config = dict(
    n_layer=17,
    d_model=128,
    n_head=2,
    n_kv_head=1,
    head_dim=64,
    d_mlp=320,
    vocab_size=2048,
    activation='swiglu',
    norm='rmsnorm',
    norm_place='pre',
    norm_eps=1e-05,
    positions='rope',
    rope_base=10000.0,
    rope_fraction=1.0,
    qk_norm=False,
    attn_scale=0.125,
    bias='none',
    tie_embeddings=False,
    parallel_block=False,
    init='normal',
    init_std_qkv=0.0317,
    init_std_o=0.00543,
    init_std_up=0.0317,
    init_std_down=0.00343,
    optimizer='soap_variant',
    lr=0.0059,
    lr_mult_qkv=0.4,
    beta1=0.95,
    beta2=0.95,
    lr_head=0.00914,
    grad_clip=1.0,
    warmup_steps=200,
    schedule='wsd',
    decay_fraction=0.812,
    decay_shape='linear',
    final_lr_fraction=0.05,
    batch_tokens=[32768, 65536, 98304],
    seq_len=512,
    doc_mask=True,
    train_tokens=203100000,
    steps=3287,
    dataset='wikipedia_en',
)
Each number is 128 + 24 x the weight over its row's rms, rounded and kept within 0 to 255. Layers, rows and columns count from 0. Numbers have three digits each. The size before them is the row's rms in percent of the matrix's.

# layer 7 MLP gate, 320x128, rms 0.142, rows 183-219, columns 0-127
097:146145130127135101099097133144135161162135099155142131117127153114144125145116117128086104112117119074133144138119149149174153095133085165120131127142147127095147158101146146128160131156114102135172175148095147127166138098121145119106117152110142108107122092140093127140135118147121087068119088118070163100126136155123154151133109093101106142169144143129104161140183117178131160143124
107:126156153151152121112104100139145137171115144137138160129114143136176075106146121128132155136092191135137113105132112147093159165133119175142140115127106126130175127141103122119129111151156129123113114130133204146139145120127105155167120116148146140149131122127153139132094108127096130168083197136104115134126171160116131193155132151181140128127091157130111140114128164120126117117122
095:169163141100125142094133125123147116121135126146143142108102134130127168142100138125119110142112140137152101112144106117115147152131161129129085110130102180090140083106083131146086120128129137082077127115111143137113152082140118121146138109156152139145127133141135120083103149141073183162100158130080163168152114146157110106151099140129098099165112113066112116161120125111146107116109
095:117106113154080122126091164127124104122104103115165148090124109114157141136179091116135165154108149129097122138113121119128148142114150133109113131155123123198118110110097102094106097161133134147149131096164116122180068110152120100168125107133120114148100131119182120091158103090133154140114168128128140103146166133142132144116123126101112100106139177089140135123169109109138135159117
104:157105119125089126128094070096162114151110111136147178121097130104097112135149162176099093125164149160112119146112104105149145098166098138150141099129157127118089114146128155128122125148133129148100120182110127120121130136153141106139133119126121115157091109166157118100103148105157111152094083149116134125158158112146135132111160127094109165136127101142149159142126162187108172109104
106:140099132169126120155080139139111137102111107099152183117112106144106114098143144085114148063132108161102151102138116177100149103154148118128120103128079138114086118130143117143106105142152133141109150122110090125159147145078143155146136124138125126116144133140072100143092127101167134128084122122138120104151133120077134115086166150137123101115163124131116140154195125125124117112124
110:165101124143122076100167098126151135163105131131167118164153129163158138118143130109108131144190109140123136130126097122137119110133127084110120134105118127106131134137151130096178103170134141152152118139125131145128170124112122126123144131145127120109107108139160092116080191128123085107153085135141129136081117143162078119100102114074104126123173154157126168109161156128149119142106
105:114097119132129159133136137117124092145127132142113152140134136113111096129104133152117149117141134066174101144105118096132161131130132114138107084131090123144104162145111121111142140128148115228098110117083151160113106131134088172107112161124127087154109138133114112179108115110126115167090182125101131133152108136112157113125123112158137161157103126126122091185122111136112107134149
098:127087102131127142125116133124135124158124108112154157125168131158126107109160148128129128112131140156054134137134155131106143130142124127107140173123130166177145118121091123080129130164095157125154158145154140097111084160092106121122117138080133115152144109130151158134130061093155103163117111166165164134102108087143142132155123139160111086105101154125119104095105115134117092150146
109:140122125128142122132125170118151072086129138142186089134112080153126152161143117095132144130109147159128119130140119165148131128135178119116112177152112133130134154124123097156104101123136144115123176115130114087112142132147137126145156065156177143127096149102122158137125142095105173121157161103136117128103145150134132154142066078102117138153101172087117156149136144127122124140116
098:106119115122140149097133120077081120080111139118145131147124123130099119118142151142156101117151127114094127113135105091111163114120108101088138147104137137161155127125163104127131082098174049118162116130136126132103159102136118126124111138140140128136102134141111101138103138104131093143093140093107150154092116148148133125128154089100086175199143097093122110138140140136155132160088
093:131135128150140157120141087158158137095121112130164096127074096092167126112088110161149102110136133147126125130133157165111122157139115140070124125115147153102094158131127151104127128106155157127166105147132121077140136131086160081148097091110170164114130136116118105145105131103139089112124111133142103130146148111161109183172149163154120158135147168110138108138124091144132124146158
095:127140120149132129096149139118126126155093123130175164084104145141142127139091124100138162092146123090144154152168152127136126136123077153144117166102124151113112115155121120146127063116121149127140107126118097134103116145083111108090087121156115173169155144147110127124181137183155097116100141099122089113084176091150136152125156131133130130140130121134105156157125121135159132148084
096:147118130106123122146141102123101119155094141141121126096151114121149107144097142117138156099103145142112092111089164132119154107120135132102121102132187102148148123111160103079084096130085083125123105122150116128117131117106118119097181155125137093167159117116120050131147119122121115118054106141174097170095109156150144125150135149147137106142116156102148141152143121147115149122122
099:088106123146117124170097102114114132125132159124131114125161113115165162106128155122151095167106096105153131132119092126114122144143104113172143132109168156110129119163095112164088136151120121106137127138147169102195166133135143159118138133145177124116098145134104146140124091172159152108105096158111098145101177116127084127134108113139124063123123145137119094135135102122091160145105
100:101173129122149155148095115128114104107113146149128130120127130142121121139168103102145125134135167111086102123152140169157083117146097098127125132138143147151092157131142154121108134115119120148099128102110114091135174147115106171110093126136125152096094122163130101167097126139096148118074105164086108153094182153123144163096156115114119144192159133131123152095156146123095121106135
100:098129124144159121129142124158125157170106119103161121134111135136124116152112102128099110132133158143181132136163138114183118131110158104087091175147127149138086128133167130105131166144121111115126136137178097151092121113126135151107111180127102087090131119183122141155087093120095118093121107150123125148119092136125122102172110112164155135102097150114131135173148147115136080115148
101:141116147164159141129122120144143130136101114142163152117141070119164095141124141116143098157091158127123084143108150130124131122061132085135146126079139160135097137156141105137137140144139143127071174182146136142081114136163150119150115145109130139154092160134125093132104131144127088086110155118132148172087117146131125155090149142111099160174121139150131148163112130149139145123140
100:134093129134160125149123094125163101128124187094110137093177125108124136113140137147098131121116118169115115116112079155101102119132130122148100129125145109131125112116139137092133099121135159121119133141133140144142114116150162141111174112137133092110167097140110135146148131126155074072125102093167097157141133085135106125147133182157095147072114152138156150146164135064146137141100
089:113110146076132142137130125124086111147159153112116184121147153097115143130140117138158122113152137173139154140138112125182166144118143123128151128152121146107132127131158114091103119140078104131143112139093103153112132146064114163152124103090090131077111121118112155078159113133154135185132096133125119119137156140164139090155132094110072123160141126101156111126155111142115157147124
108:104133182174156068136095107125123142167167111139140116133119123077116157157155149089092117122110147120138174127123157083159107142171110133133089129125114091134085113101154128089128129134125132106143119129137127136112120180123083114114138185151115105152154135122140126110161125119152141128152106126093141144128141088154165153092140131120139100095124076118146162122109131123121140110161
104:139144098116139127101141122146135128121120125172113164162086181144114113140087146128115116135153135112142100121161179153166087126081138083156110173085121106141124119162135095162147133102139160159120114127103147166115111156101134101131126130110111158122151109096162133151122112116118103155150178111152109151134097123159078113137097110139165134159116129094105124093144104113119090127154
159:104116123153119125156120098167109165120115145159109125132127099148125131169117141171143151139153121127155121093136126133168132135084171115118138165108132164121168141152167139144192124102134121146116106121118154152142137097104130105100153119134133173122143130120167132155100097108131136197143120189141109134166097119145122090100141123176145115181127136113095161163130165144120127132125
096:123133158123162117162143144175107109105135118117145093122125117097151123165112116139093119106103125091173161152152114109130097121107077121133084129126144122148090085096129116127118162092098118137152118165101144128156103088148141123150144105114100085152149102155073113128126125132125128098186156123147094132164178104133088158152135120122121131130086155158128150127116131090109141129155
125:111101134093143123125083120112136121121135154144171147099095136070125135119148070126107200068143100141112145158101158128151157138129156129130088097151097168101106081120120141134163109135093137158139123146141144148117100145114150129116181161131131129153166102121092146104115113118140102155121133171130135143150132140116139131128089156107085131114152132099117135139102124115082125147128
100:154139134106135113098106125191109137132153156094084163113102153126153103122120128133105159088124107154121162141131107146125095155138149123151107120106134169166114127123186157137173115107102148121105149136138128128099115121158191174095123130118121152138156130104112155115107115131146099159103131114131090088156138093150144095142140126095133170157104112115073158102138140135102111157138
092:141125122103122128124086118116145120133120125104063126167129176149084149130148160125112137134127147073128137137128150106159170132093091130114117125114085085111163096131185096185123116131117103137147124107122174194113118165168145105145150109128121139153137094151149111106090138137129116142120132131136113145153118088176096133095144099123147141125107112145116091121109114141119143131100
090:170099150138206154124145098097086120158128159111138100153120109083067142133090133124113119128078115087159134125140119156155140156148170126092098099149110136137147113140116123132129128130128068164128126119140147115129146111134122132109133129089162139149172169152143085157116121158084123153089115102079128157121124119142096125083144151133123127128127125130105116135129141156127146119117
092:107112128131136149113084104145142147120171130136085122122147178144127133129122176107109115102140121144098097113137096145155163148144137094097162176116140096109080088095120092164140142128153128131147136117148110106137135137175106159129115126125158113136137121122121159109142119145084198111171107074089086114123152091109108126116125100159125127148100138118159113160165151121108134122119
100:119112114177100120096132087158180128167150136126169126161114102158124134151120095126158131165137102090128127152113150100112109119082139158087102137133132169149160128120083138130145103110148128139123139127147111133113131107165112111133103165118137148151100124125106129114136138066100137102150115123114131101099135167145122126137102111178124099182179127090126137146086143164115112136088
092:118146131149121098190145130142118108078145146105149128124113136099129126129078181125156142128100126095140148137105149126147140126097109145144104110129131137111089109117079097090112131135130095141084115145079164110112121146083116162112123140128105135112108104095110133157106102110166122149070132149153127121147158112126169152126159147143130094131143130083121132126142129155149088166066
090:118153108155152121116094099137122132127157161115093099114111180124169119178111105114112119163105112072140123131122111155106143110098142135119124124157132143164134105112121152155180107088103102123094144154090162107126182153103067135104123131144126114107127189145123123122144092125090143139184130147133124131126119101115125123127156139132105096148139165116143103085139160138148092121116
103:169113110119139110141106114139124112095119106132142175113140102186096123124168141151135125163127180137142129168104130116103114112096167131135156145133125148134121145135166113180130172155157117167086147122143128093120104132139108112170090103172144134126118115110139154157118083146123104169108101145132110126133106099116113107133134088120152134146084099130145123167130136112153119198157
111:151142087104121130131170125111129141127118157140121113155132127114164141142167119088153127118100143153139133142119139122170128123083117112130116143163131108093160106167096131121113125142131089144143109089140145071098087186144064134112137161114164145160104137123130129132122128089158139132097158108119128146114119159146141108120099057146120112180139133164132139128135096128093140077136
093:114117113130150114126123138121166130130111165132105137126123152093153057128099153089120109176106124148103118124169137130125100128115129118133150155139058110151132169136110124102111142140129166189102139143153131113149134103127115138144133114145116159127121149151113097141156113116131114084135113098083060115163126150124083141111106168104120153108115111137088124145145144067128089136107
098:084138108115113121140095085166125107083131111115123103144122179130149119126124106094173159124123153130103098118144114120152145102087111139088160109155114114133124162119125126133148136150119093139093095145099142136125103167153127181115132123094112146124086164143065098102149138144138081091093118120136107101129106120144105134174164104175137117126138133128107101121136152165122130171133
102:149098141108157137093091152086133128106121147156153107130131129089118093131131102125122146184157160110154156131152141120144075140128142112146124158125168137099099081137171146125110170138151121154158121132146104157118114127123147177139147123113148099164132142123096108138147167112089092152163158107145143108111143090157100143089128110142095111105139155112158088115126149182128151138136
# layer 7 MLP up, 320x128, rms 0.134, rows 183-218, columns 0-127
098:157135133092139131097147122122114133123125126099150116134070124104184127135107098159134059124130124085148130144110173135116147125146108194151147090147165157143119113149152144117099160110150127130120177122074111133140076121130141158134088137091098130150117084134092131117128132161128127133112136112114125145095155127128137157133124142112148164155117134109135135095149204138138130125145
106:154126127164166129159100139135127141094132126146116143118117150103125103172137141160136147102134111093125195139129146102150110113126127116132152074087098150132112101071151090145142167111102140188151142156124148121120110132129109090111152139165108130125134111108106117101126157146130108084186116140142163130126142151116120087099102111100148154098145110101127121135151118122162160174095
106:118137170095126151110119167127142119118140141149128109117139150122139123134130103144143104154086099115106097120131110122111132100128126131121108119166122155096125162106105132170086103131174120118116090179102126088115138157106167114100120146142077137153122114144153089111134133151155150133104189077114137123130099143106131094141060140161098094137135117102115111153125112082166084106123
091:102135160106112104094128093133143138153144121120121145136138119147103140175122096124117165086106128113110096106135124201146126145111137137110135110093123140158120122102088135144199116151154134140135168128150134094185126129115136103187143088166145121130113116104118130121112104116084137100126155154135102158181130130129113161150131125100118108096088077109147162117136143126124107111158
097:129109121122135124121100094085129114131135140115125113114165158096123118114091160149112100123146093159109125137176119105140106097117150119149128192091148086137083129073109170107109124134121145124104137121135140140186160118135170105143141174122103133159151134105120133119130136110122063127116105091141128129140155093137110101071116092088135121135140110139141113130107113144140112085171
108:154085149128165138162118099131112119169123124150149070122097170124146115135090129088144173140135124117135131088135095167124117080150126164097079097113102106128069159104118151157105139131128122123148172145160109128106122130114141140134141148144130114136101138147135150109158138119090138158084146112127126137156169090137108147152136128158079115158130103110115115091124161171116132126152
111:105088112109140100167126099091103149140133168105152114115149110134139124154131151130134114089154163110131148103111122125162166154113138140095120108116145147159124144138111157122085106112155119184111078163117088120142132094138143127137147166083142098189125133110097155135130134140161116082122146147139126148110136120138148109096169109150142132152159155134101119131174189107115144090121
103:169090148092119123133183178104126163129150156120145126126123135124107093148156109140159108136137171176164112115163151119158116122118098121106083125093104098121136125130148098116136110116099111146167117137115146113126175117124117113178122130153093125096152107115107113114112078096101116133141146102167119136165149197141077164093124132127138090123135144128100126122122130143133129149103
100:135149113129156119126149085119107138138086106142131183160133144129109115195115167105138124084113129117123098144183153155113095145183125110145086125107166127170120136131165152114141162133075126122171123134146121102143115114102130101176125101105101132136122089124153147124133144158112110109109161115112129080149110126119095141141090102101123112125127115123094137130152162162092134142154
097:150117155117087110110105156102122145091128153128167106117085076127102154131135080184088135144134118140119125114120124142110161172127140106120113117124120185106116118150124107172133110116088172151143167100118152144101097120120126146122158128133127137119148119097164126139152152157133130163088144167115098123113135184128088124167126091150129159110155123093156126174129139148125107143155
103:140127076146111118118142125122099106123133082124134087106074132156154084123142100118146158110153146130094126155125158170137140139048120104125140112121158134191143146153162106154133117186149099161122136128120113128107121140125124144089101132094110139116122164121143114092158101149117114136124151144162137132102115161110120126101137117116173137137083113116122177151151117171144123154134
096:148128135135145131171111138128127114089114102130106099091165143127118117164093130146136114112157117131133174102109116112166125123142111080173120141183170128152125097121116151106112122151120125131148103164171110101118141117120177092096127149090140136156167063121124118148136146134174101080102142109094105097129133091138135148118143141106143108101141135103144104159169126102133154092149
102:151148076084122102123146142107100130162115102140143146130159108126169109163151148141116098107104075140101094166108126119129141113113181089107128098135154102171132149161123079132101145092113140104171106147158143101142123103093161090150134099100153130149116140141121145133146115144157142106111116125114104134143122144163120171133127114128094093136112109119108085107127081121114138155085
100:139125111179134108098133158139118107123105131164107144121114160143138160149122101102142118139108116107149100142174104143116156145118100127156133097147085098131105113151120149151101148118132119139101097153149120088127139186108125170116151116113095125132120126145105185134098130143133135128146156145079082113171143109110098098109131070075094121101127126133140105082086164131136108136092
096:123137101124127117095128118118175131133123134109117160138147151159157167112095133131138108141114103110173146138128097135109131108111140137049109089148142132110112076114132168117152136138114123121085150120140100176127146086124104118165128123129132143124148124132130098133102136083142099103101151103099117159194085151138139101165098180146130141106140110100138147141154138146099080140163
094:137101150165111135095123109124117174114109114142131125107115164187138100132169130091137125142150130137083090131105131150131132163079092129083128133141105117114159108116112109127099119142090137096112130101161142073122082094089121150128128176154096122123135108130142087094163110108090109104124101114140083136154134095123124159132117109088147103126124173143144134125145114175116122134148
100:115148132130109121117114099123125153122162143124100135131127130123125087149108144141138113130104143125120158129167140099094132114124129075163118131091094127149131144161130111156168113117157132145106103076099135095142075184137131136156129112148118118185119134129137142080142135162151121175104150176117128134107148093104107172162175140131173153101151127135138120081162145089159152111134
100:085102160117157109124116131137099137138181141122096169071097124147121156105125142181139134107101154092126135136143105157135159148161107151165154134135097128109123130098132135109108143175124106079119102127107111117123162103130126132108146166204131125141112120141115142082086126135127129127136135081113151123158159163121120097125119138153152076097122148102134147091148144152116102106139
101:105115097117114104121100126148132099103140129103097133126088085116116110108080150132165173093112130104098164115133156138146110072125142124150120137164137129134127131204127096117148121113088125110115136087164178104095119158131145145119176098119154132135097121121118140142109130120106096147108104120173104167149142157136114124101108104150167121161147139107151123137071107122146149113131
094:113155136092132166102145092129075121128165131143135088141134170119109136109122131113101104119113139133145125123142126129124170134133141140149138128122117134124137162115158127089135126105124115099129120125088132163167097129122108154104061185121109154113132125167090137122168122138151135176144129102139102063148170136079137124104147154135088132124148185159143118102137139132083155091129
109:094140132143162127140161088152081142132139106183124138148162133050094113185137151133085102107117157096145132180100153121126137138114112125150131101118135143124123124136109114102112090127135105116126118125101134145129140134116159122133167085134116129152130117128083106120140148152114084129103127087083136130144121096110149099152168126104114116120119144186144108097086100136149138169125
100:118093103120109128118156127125100128140109117173126117151117128092121122117113107086139153123098099160184160103148093160136136137112166105118126136138147131136139116137153106128151183156129107168116094129123152141129148122101149100132089141094137200128168144101149178144091116103107130090104159146110113124102126127119094101165118114170123106112112155101084151082118123146138128163103
153:163130121092177121098144169136155100134115111098137137147142117141141096136154119127098086100123139106132120183138095117101127091128109134165126133177115117092076119121129109131073124155143099076167133122129106119138142125136125177161114131136129092134138123155106108100160135121127095092130112075144125101108124146172117169176120164105095138139114097132168122111131124111132112107098
097:108145125078128155146118131129131135121146113134153120124127125127137132139116114130143158141193114149159102162162111136113098118121109097103175102141119098162172143154104092148161174123132128137075137089155126149172098113157118141171146170165156109146089107170118127094133134114085151127134121100099134094161128104091153129113155141122130102137083134125099150140104181133119126121130
120:089099102137132140146139160117139078130142165140124145146137153114125135111103086154149161125098150167128098140119140140159106101110129088112117138146144143201146078128141137113131132131134082155155096150151128113093133158102113130145153121100165126134128113081118147132115120125124143089121131133128145117139105136157139146176132169130080143147106119100150137148089190075101104146091
096:135138164157118148135157109137134117141112171089132090150147100128055097136136147112127134137148140123153104115174149105134135086136126088087145181093064159139170154145146095127148097073124102078135101104116109133148156129136103085106104140122108148132108128135161118149115132092099116110113136134117108159125121107127151114111120136140159137126139135122077105151123125121127079125147
093:136095138098125115096139143143146163121139129144144160148119146109122114080152103109122120120136144152161146100138215127114142142111175132118116116137110088091114145139118129134143117157113162117093114082087158130146103103146162108151115150109145162110140156163127100133176145152091167074122117089122147171128085146147120127150104105122108102127143168151122103128171106125122105124132
087:105132063160085116136151146165153125143118142146094119121131141171142128102138106173165109140107172131132128110128102103080131089107148125148148148144130104105089161122172157160123164168142110125150126122121115165144156149116161147132107112145162120112096100090092146101162165140176128129150135161136081096124138141140106107157113100127131139098161132114148121139134111144162166128118
101:128137079112139116121127139117125124133140124113079165097131144149147146149155135123112105138151114126144165135165104090129164097093162111108135146068142116146153130088119068154136120110081115108098141110144161111115155154166127152104169109135172148107088108107152118107149165105101099079119118144134126112139121129151128155142135137130122157149135126152117125151124156077151086126186
100:101100131154115134162117136152089118145140119151085146123179134151091154138106189115125151158078151095087154145110102106149147107124148135180114120090119096130135077162179185096172147132108160144132107126111149130126136091095139115108112095111122151095141116111098122119144131132119128155149136118103135129115171098098114139150111165131103128137105139149138121113120149116147121129174
093:104105136136085136112113109106141119088112131163143164156170124101119100168105175121105145178111149116127114183139112154107159127142118135129127080147135159143166090156137139104110150089127123118106121118156152122137135130113114146151146072162097133139113147111140120118113110145124104153104111127119156159130127125132098114179092149161123143092076129161147122121099082072103135134150
087:161125118127094181131073114144103148083117123092137124110146154096125138198144124145120114122153152087164134130101112144150143098113123108110143094114120126142153117121130140162167093085117108105104100131119142115121111075144111084150103136127107114137107170157111147105160106112137128154130137101117128109140107146120130115144142177168126079128097161140158103094169169123138124140103
109:118142107168095136134113144121146162138129114119103136113145091115092126067154176122116077159119154098118119122099129108109108109130121133107130117123123175136134106135120122158155110115127145092123148101108170150139131153124193124142069142128145118089149098151152104140101142088112121126124135159126123128134145154135098130137185116101141077086193087146150099129118158134103132127121
109:090121141114159132141138120102134071101129157163108141137162137122140103153124134120155176129115101138121099107102161147114149193130150122144141139130147080121072159149149113156082126094140075122158075142187120110106119120105105130109137127148149160129115130129130112169119114097161133131174145101142131119146127129130141106139165132141125127167157153112099121145129163096083124101126
094:139134142114118101156140135127080145117136130123145070105160111093088135125107168141113114092121116097108127116105120103157160121138107122092143087142171134175111100129114139087136116113135132121159114120102204123169115155134170152129150110077126100182109132129132161114102140118138117148140125138172167173136117111165122073152145142110127100148137140115128145103101116141104151119142
097:131123150111175106164165145115134123116155132091129139129134176132161116102146152115106124093175121136148117141132132098127096156128178142123147157102114109150154139115130135152111126164135161125146107090127111109131116107100136136136075134172146116097134088102161134136080066129123149134148148121149162147095108147136131103135113153108142149152118073110104091186158131093171108110130
# layer 7 MLP down (transposed), 320x128, rms 0.127, rows 183-218, columns 0-127
097:111126083113102126158136150120177150119161163138130107143125106129110170127150123118109175138087113172131072140138140126108123168136147120091157132100134132130136120119146124102126149101124160112132078109165133162119139127156149091142121115133163152127143150166097107116126101131170155075133161157147180147107122141164133092107135165129166123103106104095120085145137089115137121150155
103:085102121106131116119069119149174143168131172116118166155114164120136155132127151129125100151108119140167089154111153137117153127127139168141157151166137115114134109146123135108147120146111130107106086137150204142168160107133171096161144150118172118144127136136119110154142090138103098127111147112101109140109105142113142176126141174125126135140100173089103096128119136123169116118137
097:142135179103118158083146150146115124128099135105097108119157136142120116090145110150143160090143127132084120132077118094135113152155122119121148097154159116170165154143102112114126172147110135155108152116169096092147102137134099110110147097180071130117165129165114080154116118093149085108122109088127152142131138128120160102125156121124118130145122126141166143126113080111109122119146
095:121131109130133146134155141094124122127162139152138152104118123156141115136123126125182105202125086097150141103151167139117126150124166151180135141156115067130160163131109095140114142120137149144160098088116143099143155130131081143136086137120157153134140153140186136115163123166138118127082125085141089148116129169134101134094133142133151164118136174140147094141104126118138123121139
096:175126071156132164125110177132114131122136130117124111140166139161115104131133161164161100139139107125130161111143121086131105125147137134142153116159119115139124143120129080086114141115135133152133122150114186115154134072134167147130132112123125144090163122138140133100089095164129162077127150145078149104169083146122106144122110151164146090112089154105134097119136153118121140139168
097:131160131134132145099140130104130146117093153145100112139126110116098117122157113146153133129144153161128132179101172138123125105140144101154157123139112159125165101167086149168121101153170104154107084125109153146164130144137095099141180113126105117107122170116155166147176129130158117136155165113102146147108102130147149123116138120129166117087169146146164117176115140149134089180116
105:122122067092131106174118112083122122132122153112124130125138124107150152159166104113147126126126122114129139141180159111167118145184155148123183098134144129167106136129180105122141121122130075168105150144144105122113066117129111136169118109142147137138148117116120162193133139128162109103156153119133113130116135124133175126072138099123159123141096126149150119105162127132096138121132
101:095121154116099104096126080139121167141110122120131119126168105134182132120131135165129134156128119154099136125135167094110131143133147172165110163148112141150124092076156112133143147108180121118144155126118105106120104125115140129134175094118147182114130159145114178135135131124159095086154148150098162095091146147138123130107163078113121119135159137090142135142133075155142118135103
098:145104151144156126132109090123161111120150139137147143130133108092115137149099152178108145155147174135102120125141135122110142150155180123143180138146151156129144136120079152152130090089141127107137134095065126116118118109118118140110129149157071128119126151139097146123145098083116123138075119132130138114110122091155159166084168169137145137159127163118122113090110122082172129124111
096:190171124118125115103132123092123119138087122159131141130105105176131139126163161140110108073088104155186139145082169114132139127158127149167117141124151116159162111134156147102182138122175164148139127165130159097113085142114158148120122097171157098107118130137129121087133116129117104114149136086087126133146115125138154129118142119136129116131092152128121160125117119148159168126146
103:125169070171125135141108124104108157125091067071127103160122113132088080136139120171109159154147095178122129146123148143149129092127128113082146117172144145169136119107110130089152126134129084134125140107112140089117100144111091114135157147124134155094128108106097120126113130130120099104127099153104138125118111162122133107114166117143163155132112129122100158136119170141122101130172
095:138147136128131144141094140128123123131143137160144074129119141082195131144127128137143167187127147129127100103115103138138093116163122073111159152142081117141137126075082138121073167145180139137149136122135130119183131131092146122151103128098091102112145090125126149164116132101139100105127108164126114109104105151151148132126123099136124121086135146133095115117099134141113170121153
097:151147132160121146119101147098107131182151148121155135116143113143147180127143102127133174148078118158122146154137132118122152177162129107142109126113117157130135115149091157168138116114109085178137128172141137124127124115121136148092129112122122218132094127122153118130107124099102124137112121098106138174130122125118151131168160132108159116171138124082102143128145152112101158101085
098:128128100111099122154125120132137086153094117148121164126158089098116120091110101103104127129097157154097115132121120084120109104124105148106109146139116138106091129137149122105137155114122086088128147122083111102140168140127074120138153095121145106148156116115121100170123118130146121093163101108119096106114150140071177045130104104149121148135117120134130109158115082138124156139155
098:126144154124131097137090118179159107131136111141160157089100149133167130052111133104104130137141127086129115104173140120086099135120117122092110135128147135151151145073128122131130111107095151135129118128103136153074134121136142111103105160149092136119115167091091117134159120106156157138141132117130096149131122075163135094097148148175126157122178132122124122118124098125150106121173
100:131170143111102143148119120099133146140129129094133126143151167173096115129058134124158127081145164130098114141129126115110121130115123129148126090120164128132173133137159084097089136149109156100106100131131143130129111119175106086122144081152080111149122123071128128125158141130135101105137127108102110129142144138127072110138166165141098111108154156093107136097166139093133148095116
104:139092149146126119141166089064125113135161125105133130112110125114086104124120174136121080092126106144135126101132126114113080113140079108147099116096129132147109103121144135110174104135127080125078117103085124130135095175130148128150113110137115107131130117161137159173086152165158115133100103157124124104121130114114124151130104093163142138077137108104158125162152166100114153123129
102:105109147150161171148143107108209111162125171101119135147161107130150062153141153133136105096124119113127143142142134143125095112134125136130120140114167152110153126100091169124138090129104120122081156122112159130108120139116114169126193134166130053117151132158156108143128115113106112090131162092127147142113126136116112112125124129115128092110145111096115134125151115138090125154103
101:119127153143122118076109135140120162183169124126131142163127092111160100118106117121100200109130135135126109105113139173133140134093188128152106147119116134115108159114102094170159142122100129112135125106123134107146100150123132174093122139133114171179130130122164115098121132120154161105152104158109136130156108141168169137175107160123135096135091088130142157148139151132143153126144
105:108161097087091159140119125157091125149134153155174109151158131103124106099153123129133126145150104073151122184152091144108130120181142126139147127141097139109139101135144156116141152149149144155117137109118110144155143139146117103108116117108109149153110110137152129116142101154154130081126119178132132105162156090155118122102112117097106126098120130136167126090189165157124150076161
109:123172119165175109139119113170103148143090088121140128116127140080087127160144150116116139122166155122120104108105112080146138100155064159130143122081099176104106106138118114144094112102150124117112172137154096116123116113135102105128157133125113149149112138133107121123100116069129086166181094104103117146115139109142144123106135109126116109080116121125123095148117098125098145129131
099:061109107114112127113122113124118141129120165124079112113125107112122166076163120147139111108113080163172120115110116122135149098117159138116152121134118154139108158111098156142125126168154086133136133122121142080133155101126076133178131171107157161133099101125137124136128108100143097071118090119109141119151123105139130104131139166108116109129197142137134139118155126110159165148100
117:165135141073131132103170114116145127152138149072125159143120160131138118128138116174113163159100134108137123152143148117128158128113120137116128122163133108140133092116138136137108131116158127139151144111149146105150205104137145130109148106069110094117177100116102126086141192118112127147132150101082149127116113145160134177146129158126104177145103102129171113142116119116096112099131
098:106113103132139166147145166160117170155142126121167122150113145092138114127121103137195109113154131171131152134143088125123132121117094115136149088138132093162173161094140117148109166119097151181143142091185084145148117137145142086104132172111157085136148149145099113089151100130111150082149153112145119158127126141140134108117145108101128149125140150114116142115107159121132107120145
106:110114136113089137117152152072131109118147118127101127123142134139102130151142081095086165077156100128130120160157159122138144145093132140106100158119117130117098095126119081072168141145120135153172164137160127126105118134135112124112128130132148153125163152139087133130149099111125164129108113157151091098122130130141143095111115162130094148146164097090165154095077139107091091131120
100:138133121122139122137081111136116167116111169144115120133102147161119148136102144104127097130126115126102083160129090083132097150172095168119155089139150105102150124156103161111157094097168148123080082142130164136150147138088112109099144174132090136152088132163118140135113103114150084115087134139142146126123147142147134138118175124122134150127145156119082144132127110105174113158142
094:110101116172144139135115094095121134098110098145128118089155134109153078106091113149168132052154120139136163126149118129140080141133145117131139158137154103106114145106100146126145162154101158084101133108155135134167137141116108095118125102114099136112106107133107117131168117127107100081158163116135165144082137149125154133120136090093149135116156153154155179107134147134124097124161
092:144106071143159117124141126177127152151136139093131103145138154110138135114087125115115103073081086114143115100166123166114170165114151122133125130154113144088095170120134113160135153146134068095101125121115106159137141118106144135138154135112123102129141145118119089145097146141095108144110125135112127106132100111156131108184145125175103147106125105119171128168131085137112132090098
097:112147085090125120152143175092168139122109139149103117180123121101141102091119155167131186111144166115124140138134131089121162169121129145149111136139163133102158158132138118160145121159136152177116167150148171117139075140126129125106154104095137095099135136090132123159140126109135094176120154138141144159148155160112168144129132101156103087136128140124123130084117111139129102113140
099:159127141151125129128130101151180107144138115113129115157145136122155130171142074154124142172154093089125103140085126115126112132086117155133098157147098165126162123110154147112133089078126121155111109145162105110133177169143114096158132114137130101126091109158124160120088105146121110147107134128132148155141149161152152105074117124148114101165134111148140111153132069134125174122124
097:142124103126082120121125146148136090160123115108137166122123169145142147088108127204100130097111105149140123110143175093087089123156116137185113122113135139128134124116145117107167114135127113142116128158128158102131138111111111155120119132119133117081126110139101107113146145098148111127091176095105109113173104143092134166124132138144139124157080151153098129103134179142179106090110
090:134097143171111115116140134113117148123156129159118121137135153132160129127107120133135171123146118083175105133106133137113133117148144101153103094133139125153146118089133131182129077123128155148146066124157118134132101088142102117100143130130106097171122145135096136139183117113165102108111209117165139134182099133145135157131140175115123119145135130165101138108114112157168101104111
100:075128128100117108165189173166117174182139140142173093091119143154132131167110103123134102127116110128173117129141165168123145150120125128103124147093122122130127108103146118141126126082125137183155125113114131171111102141118139139131139097110156164143110136165151133105164090156107134130137119145105160089139126095123119125134115138121120135093107112163135083141154133140127175139087
106:140137183098158156092093079144129154139139114104144106134129090148114119110144110105101109162160124123091111103159096075140120114110114118082116148139122126155085090110144084127146117107125174129111160140113122106143165121186122142132125119154143102118153107128156154133166134119116104144099157162107138147148140081117088153102114097096132126140131104118142125116127115163166123130074
098:108170116110088154100105133084107122139111116113149193080120129114098170164146160162142151153121134134142137148097120127184087146165129074146121137113129121155110112104139115123130131101140101133160122114109141126106142155122157117144125121124088110099135136177103125144145147167129160124114192150102110143121085108152109106110161137150112103142117114144137131169127108125157158154087
099:071130155141100131176147105132159144143105092179089144127119097089125123104152145115138106164156137140157153121115147171172121148087164094139102132150114128116144112112136103102128127120143147161146175109110120109108124049121159090133120122132114145179183122106155110121126139117153138113141138144111152111115120118101118150102104124096140159121167135162121154123112149156121154152121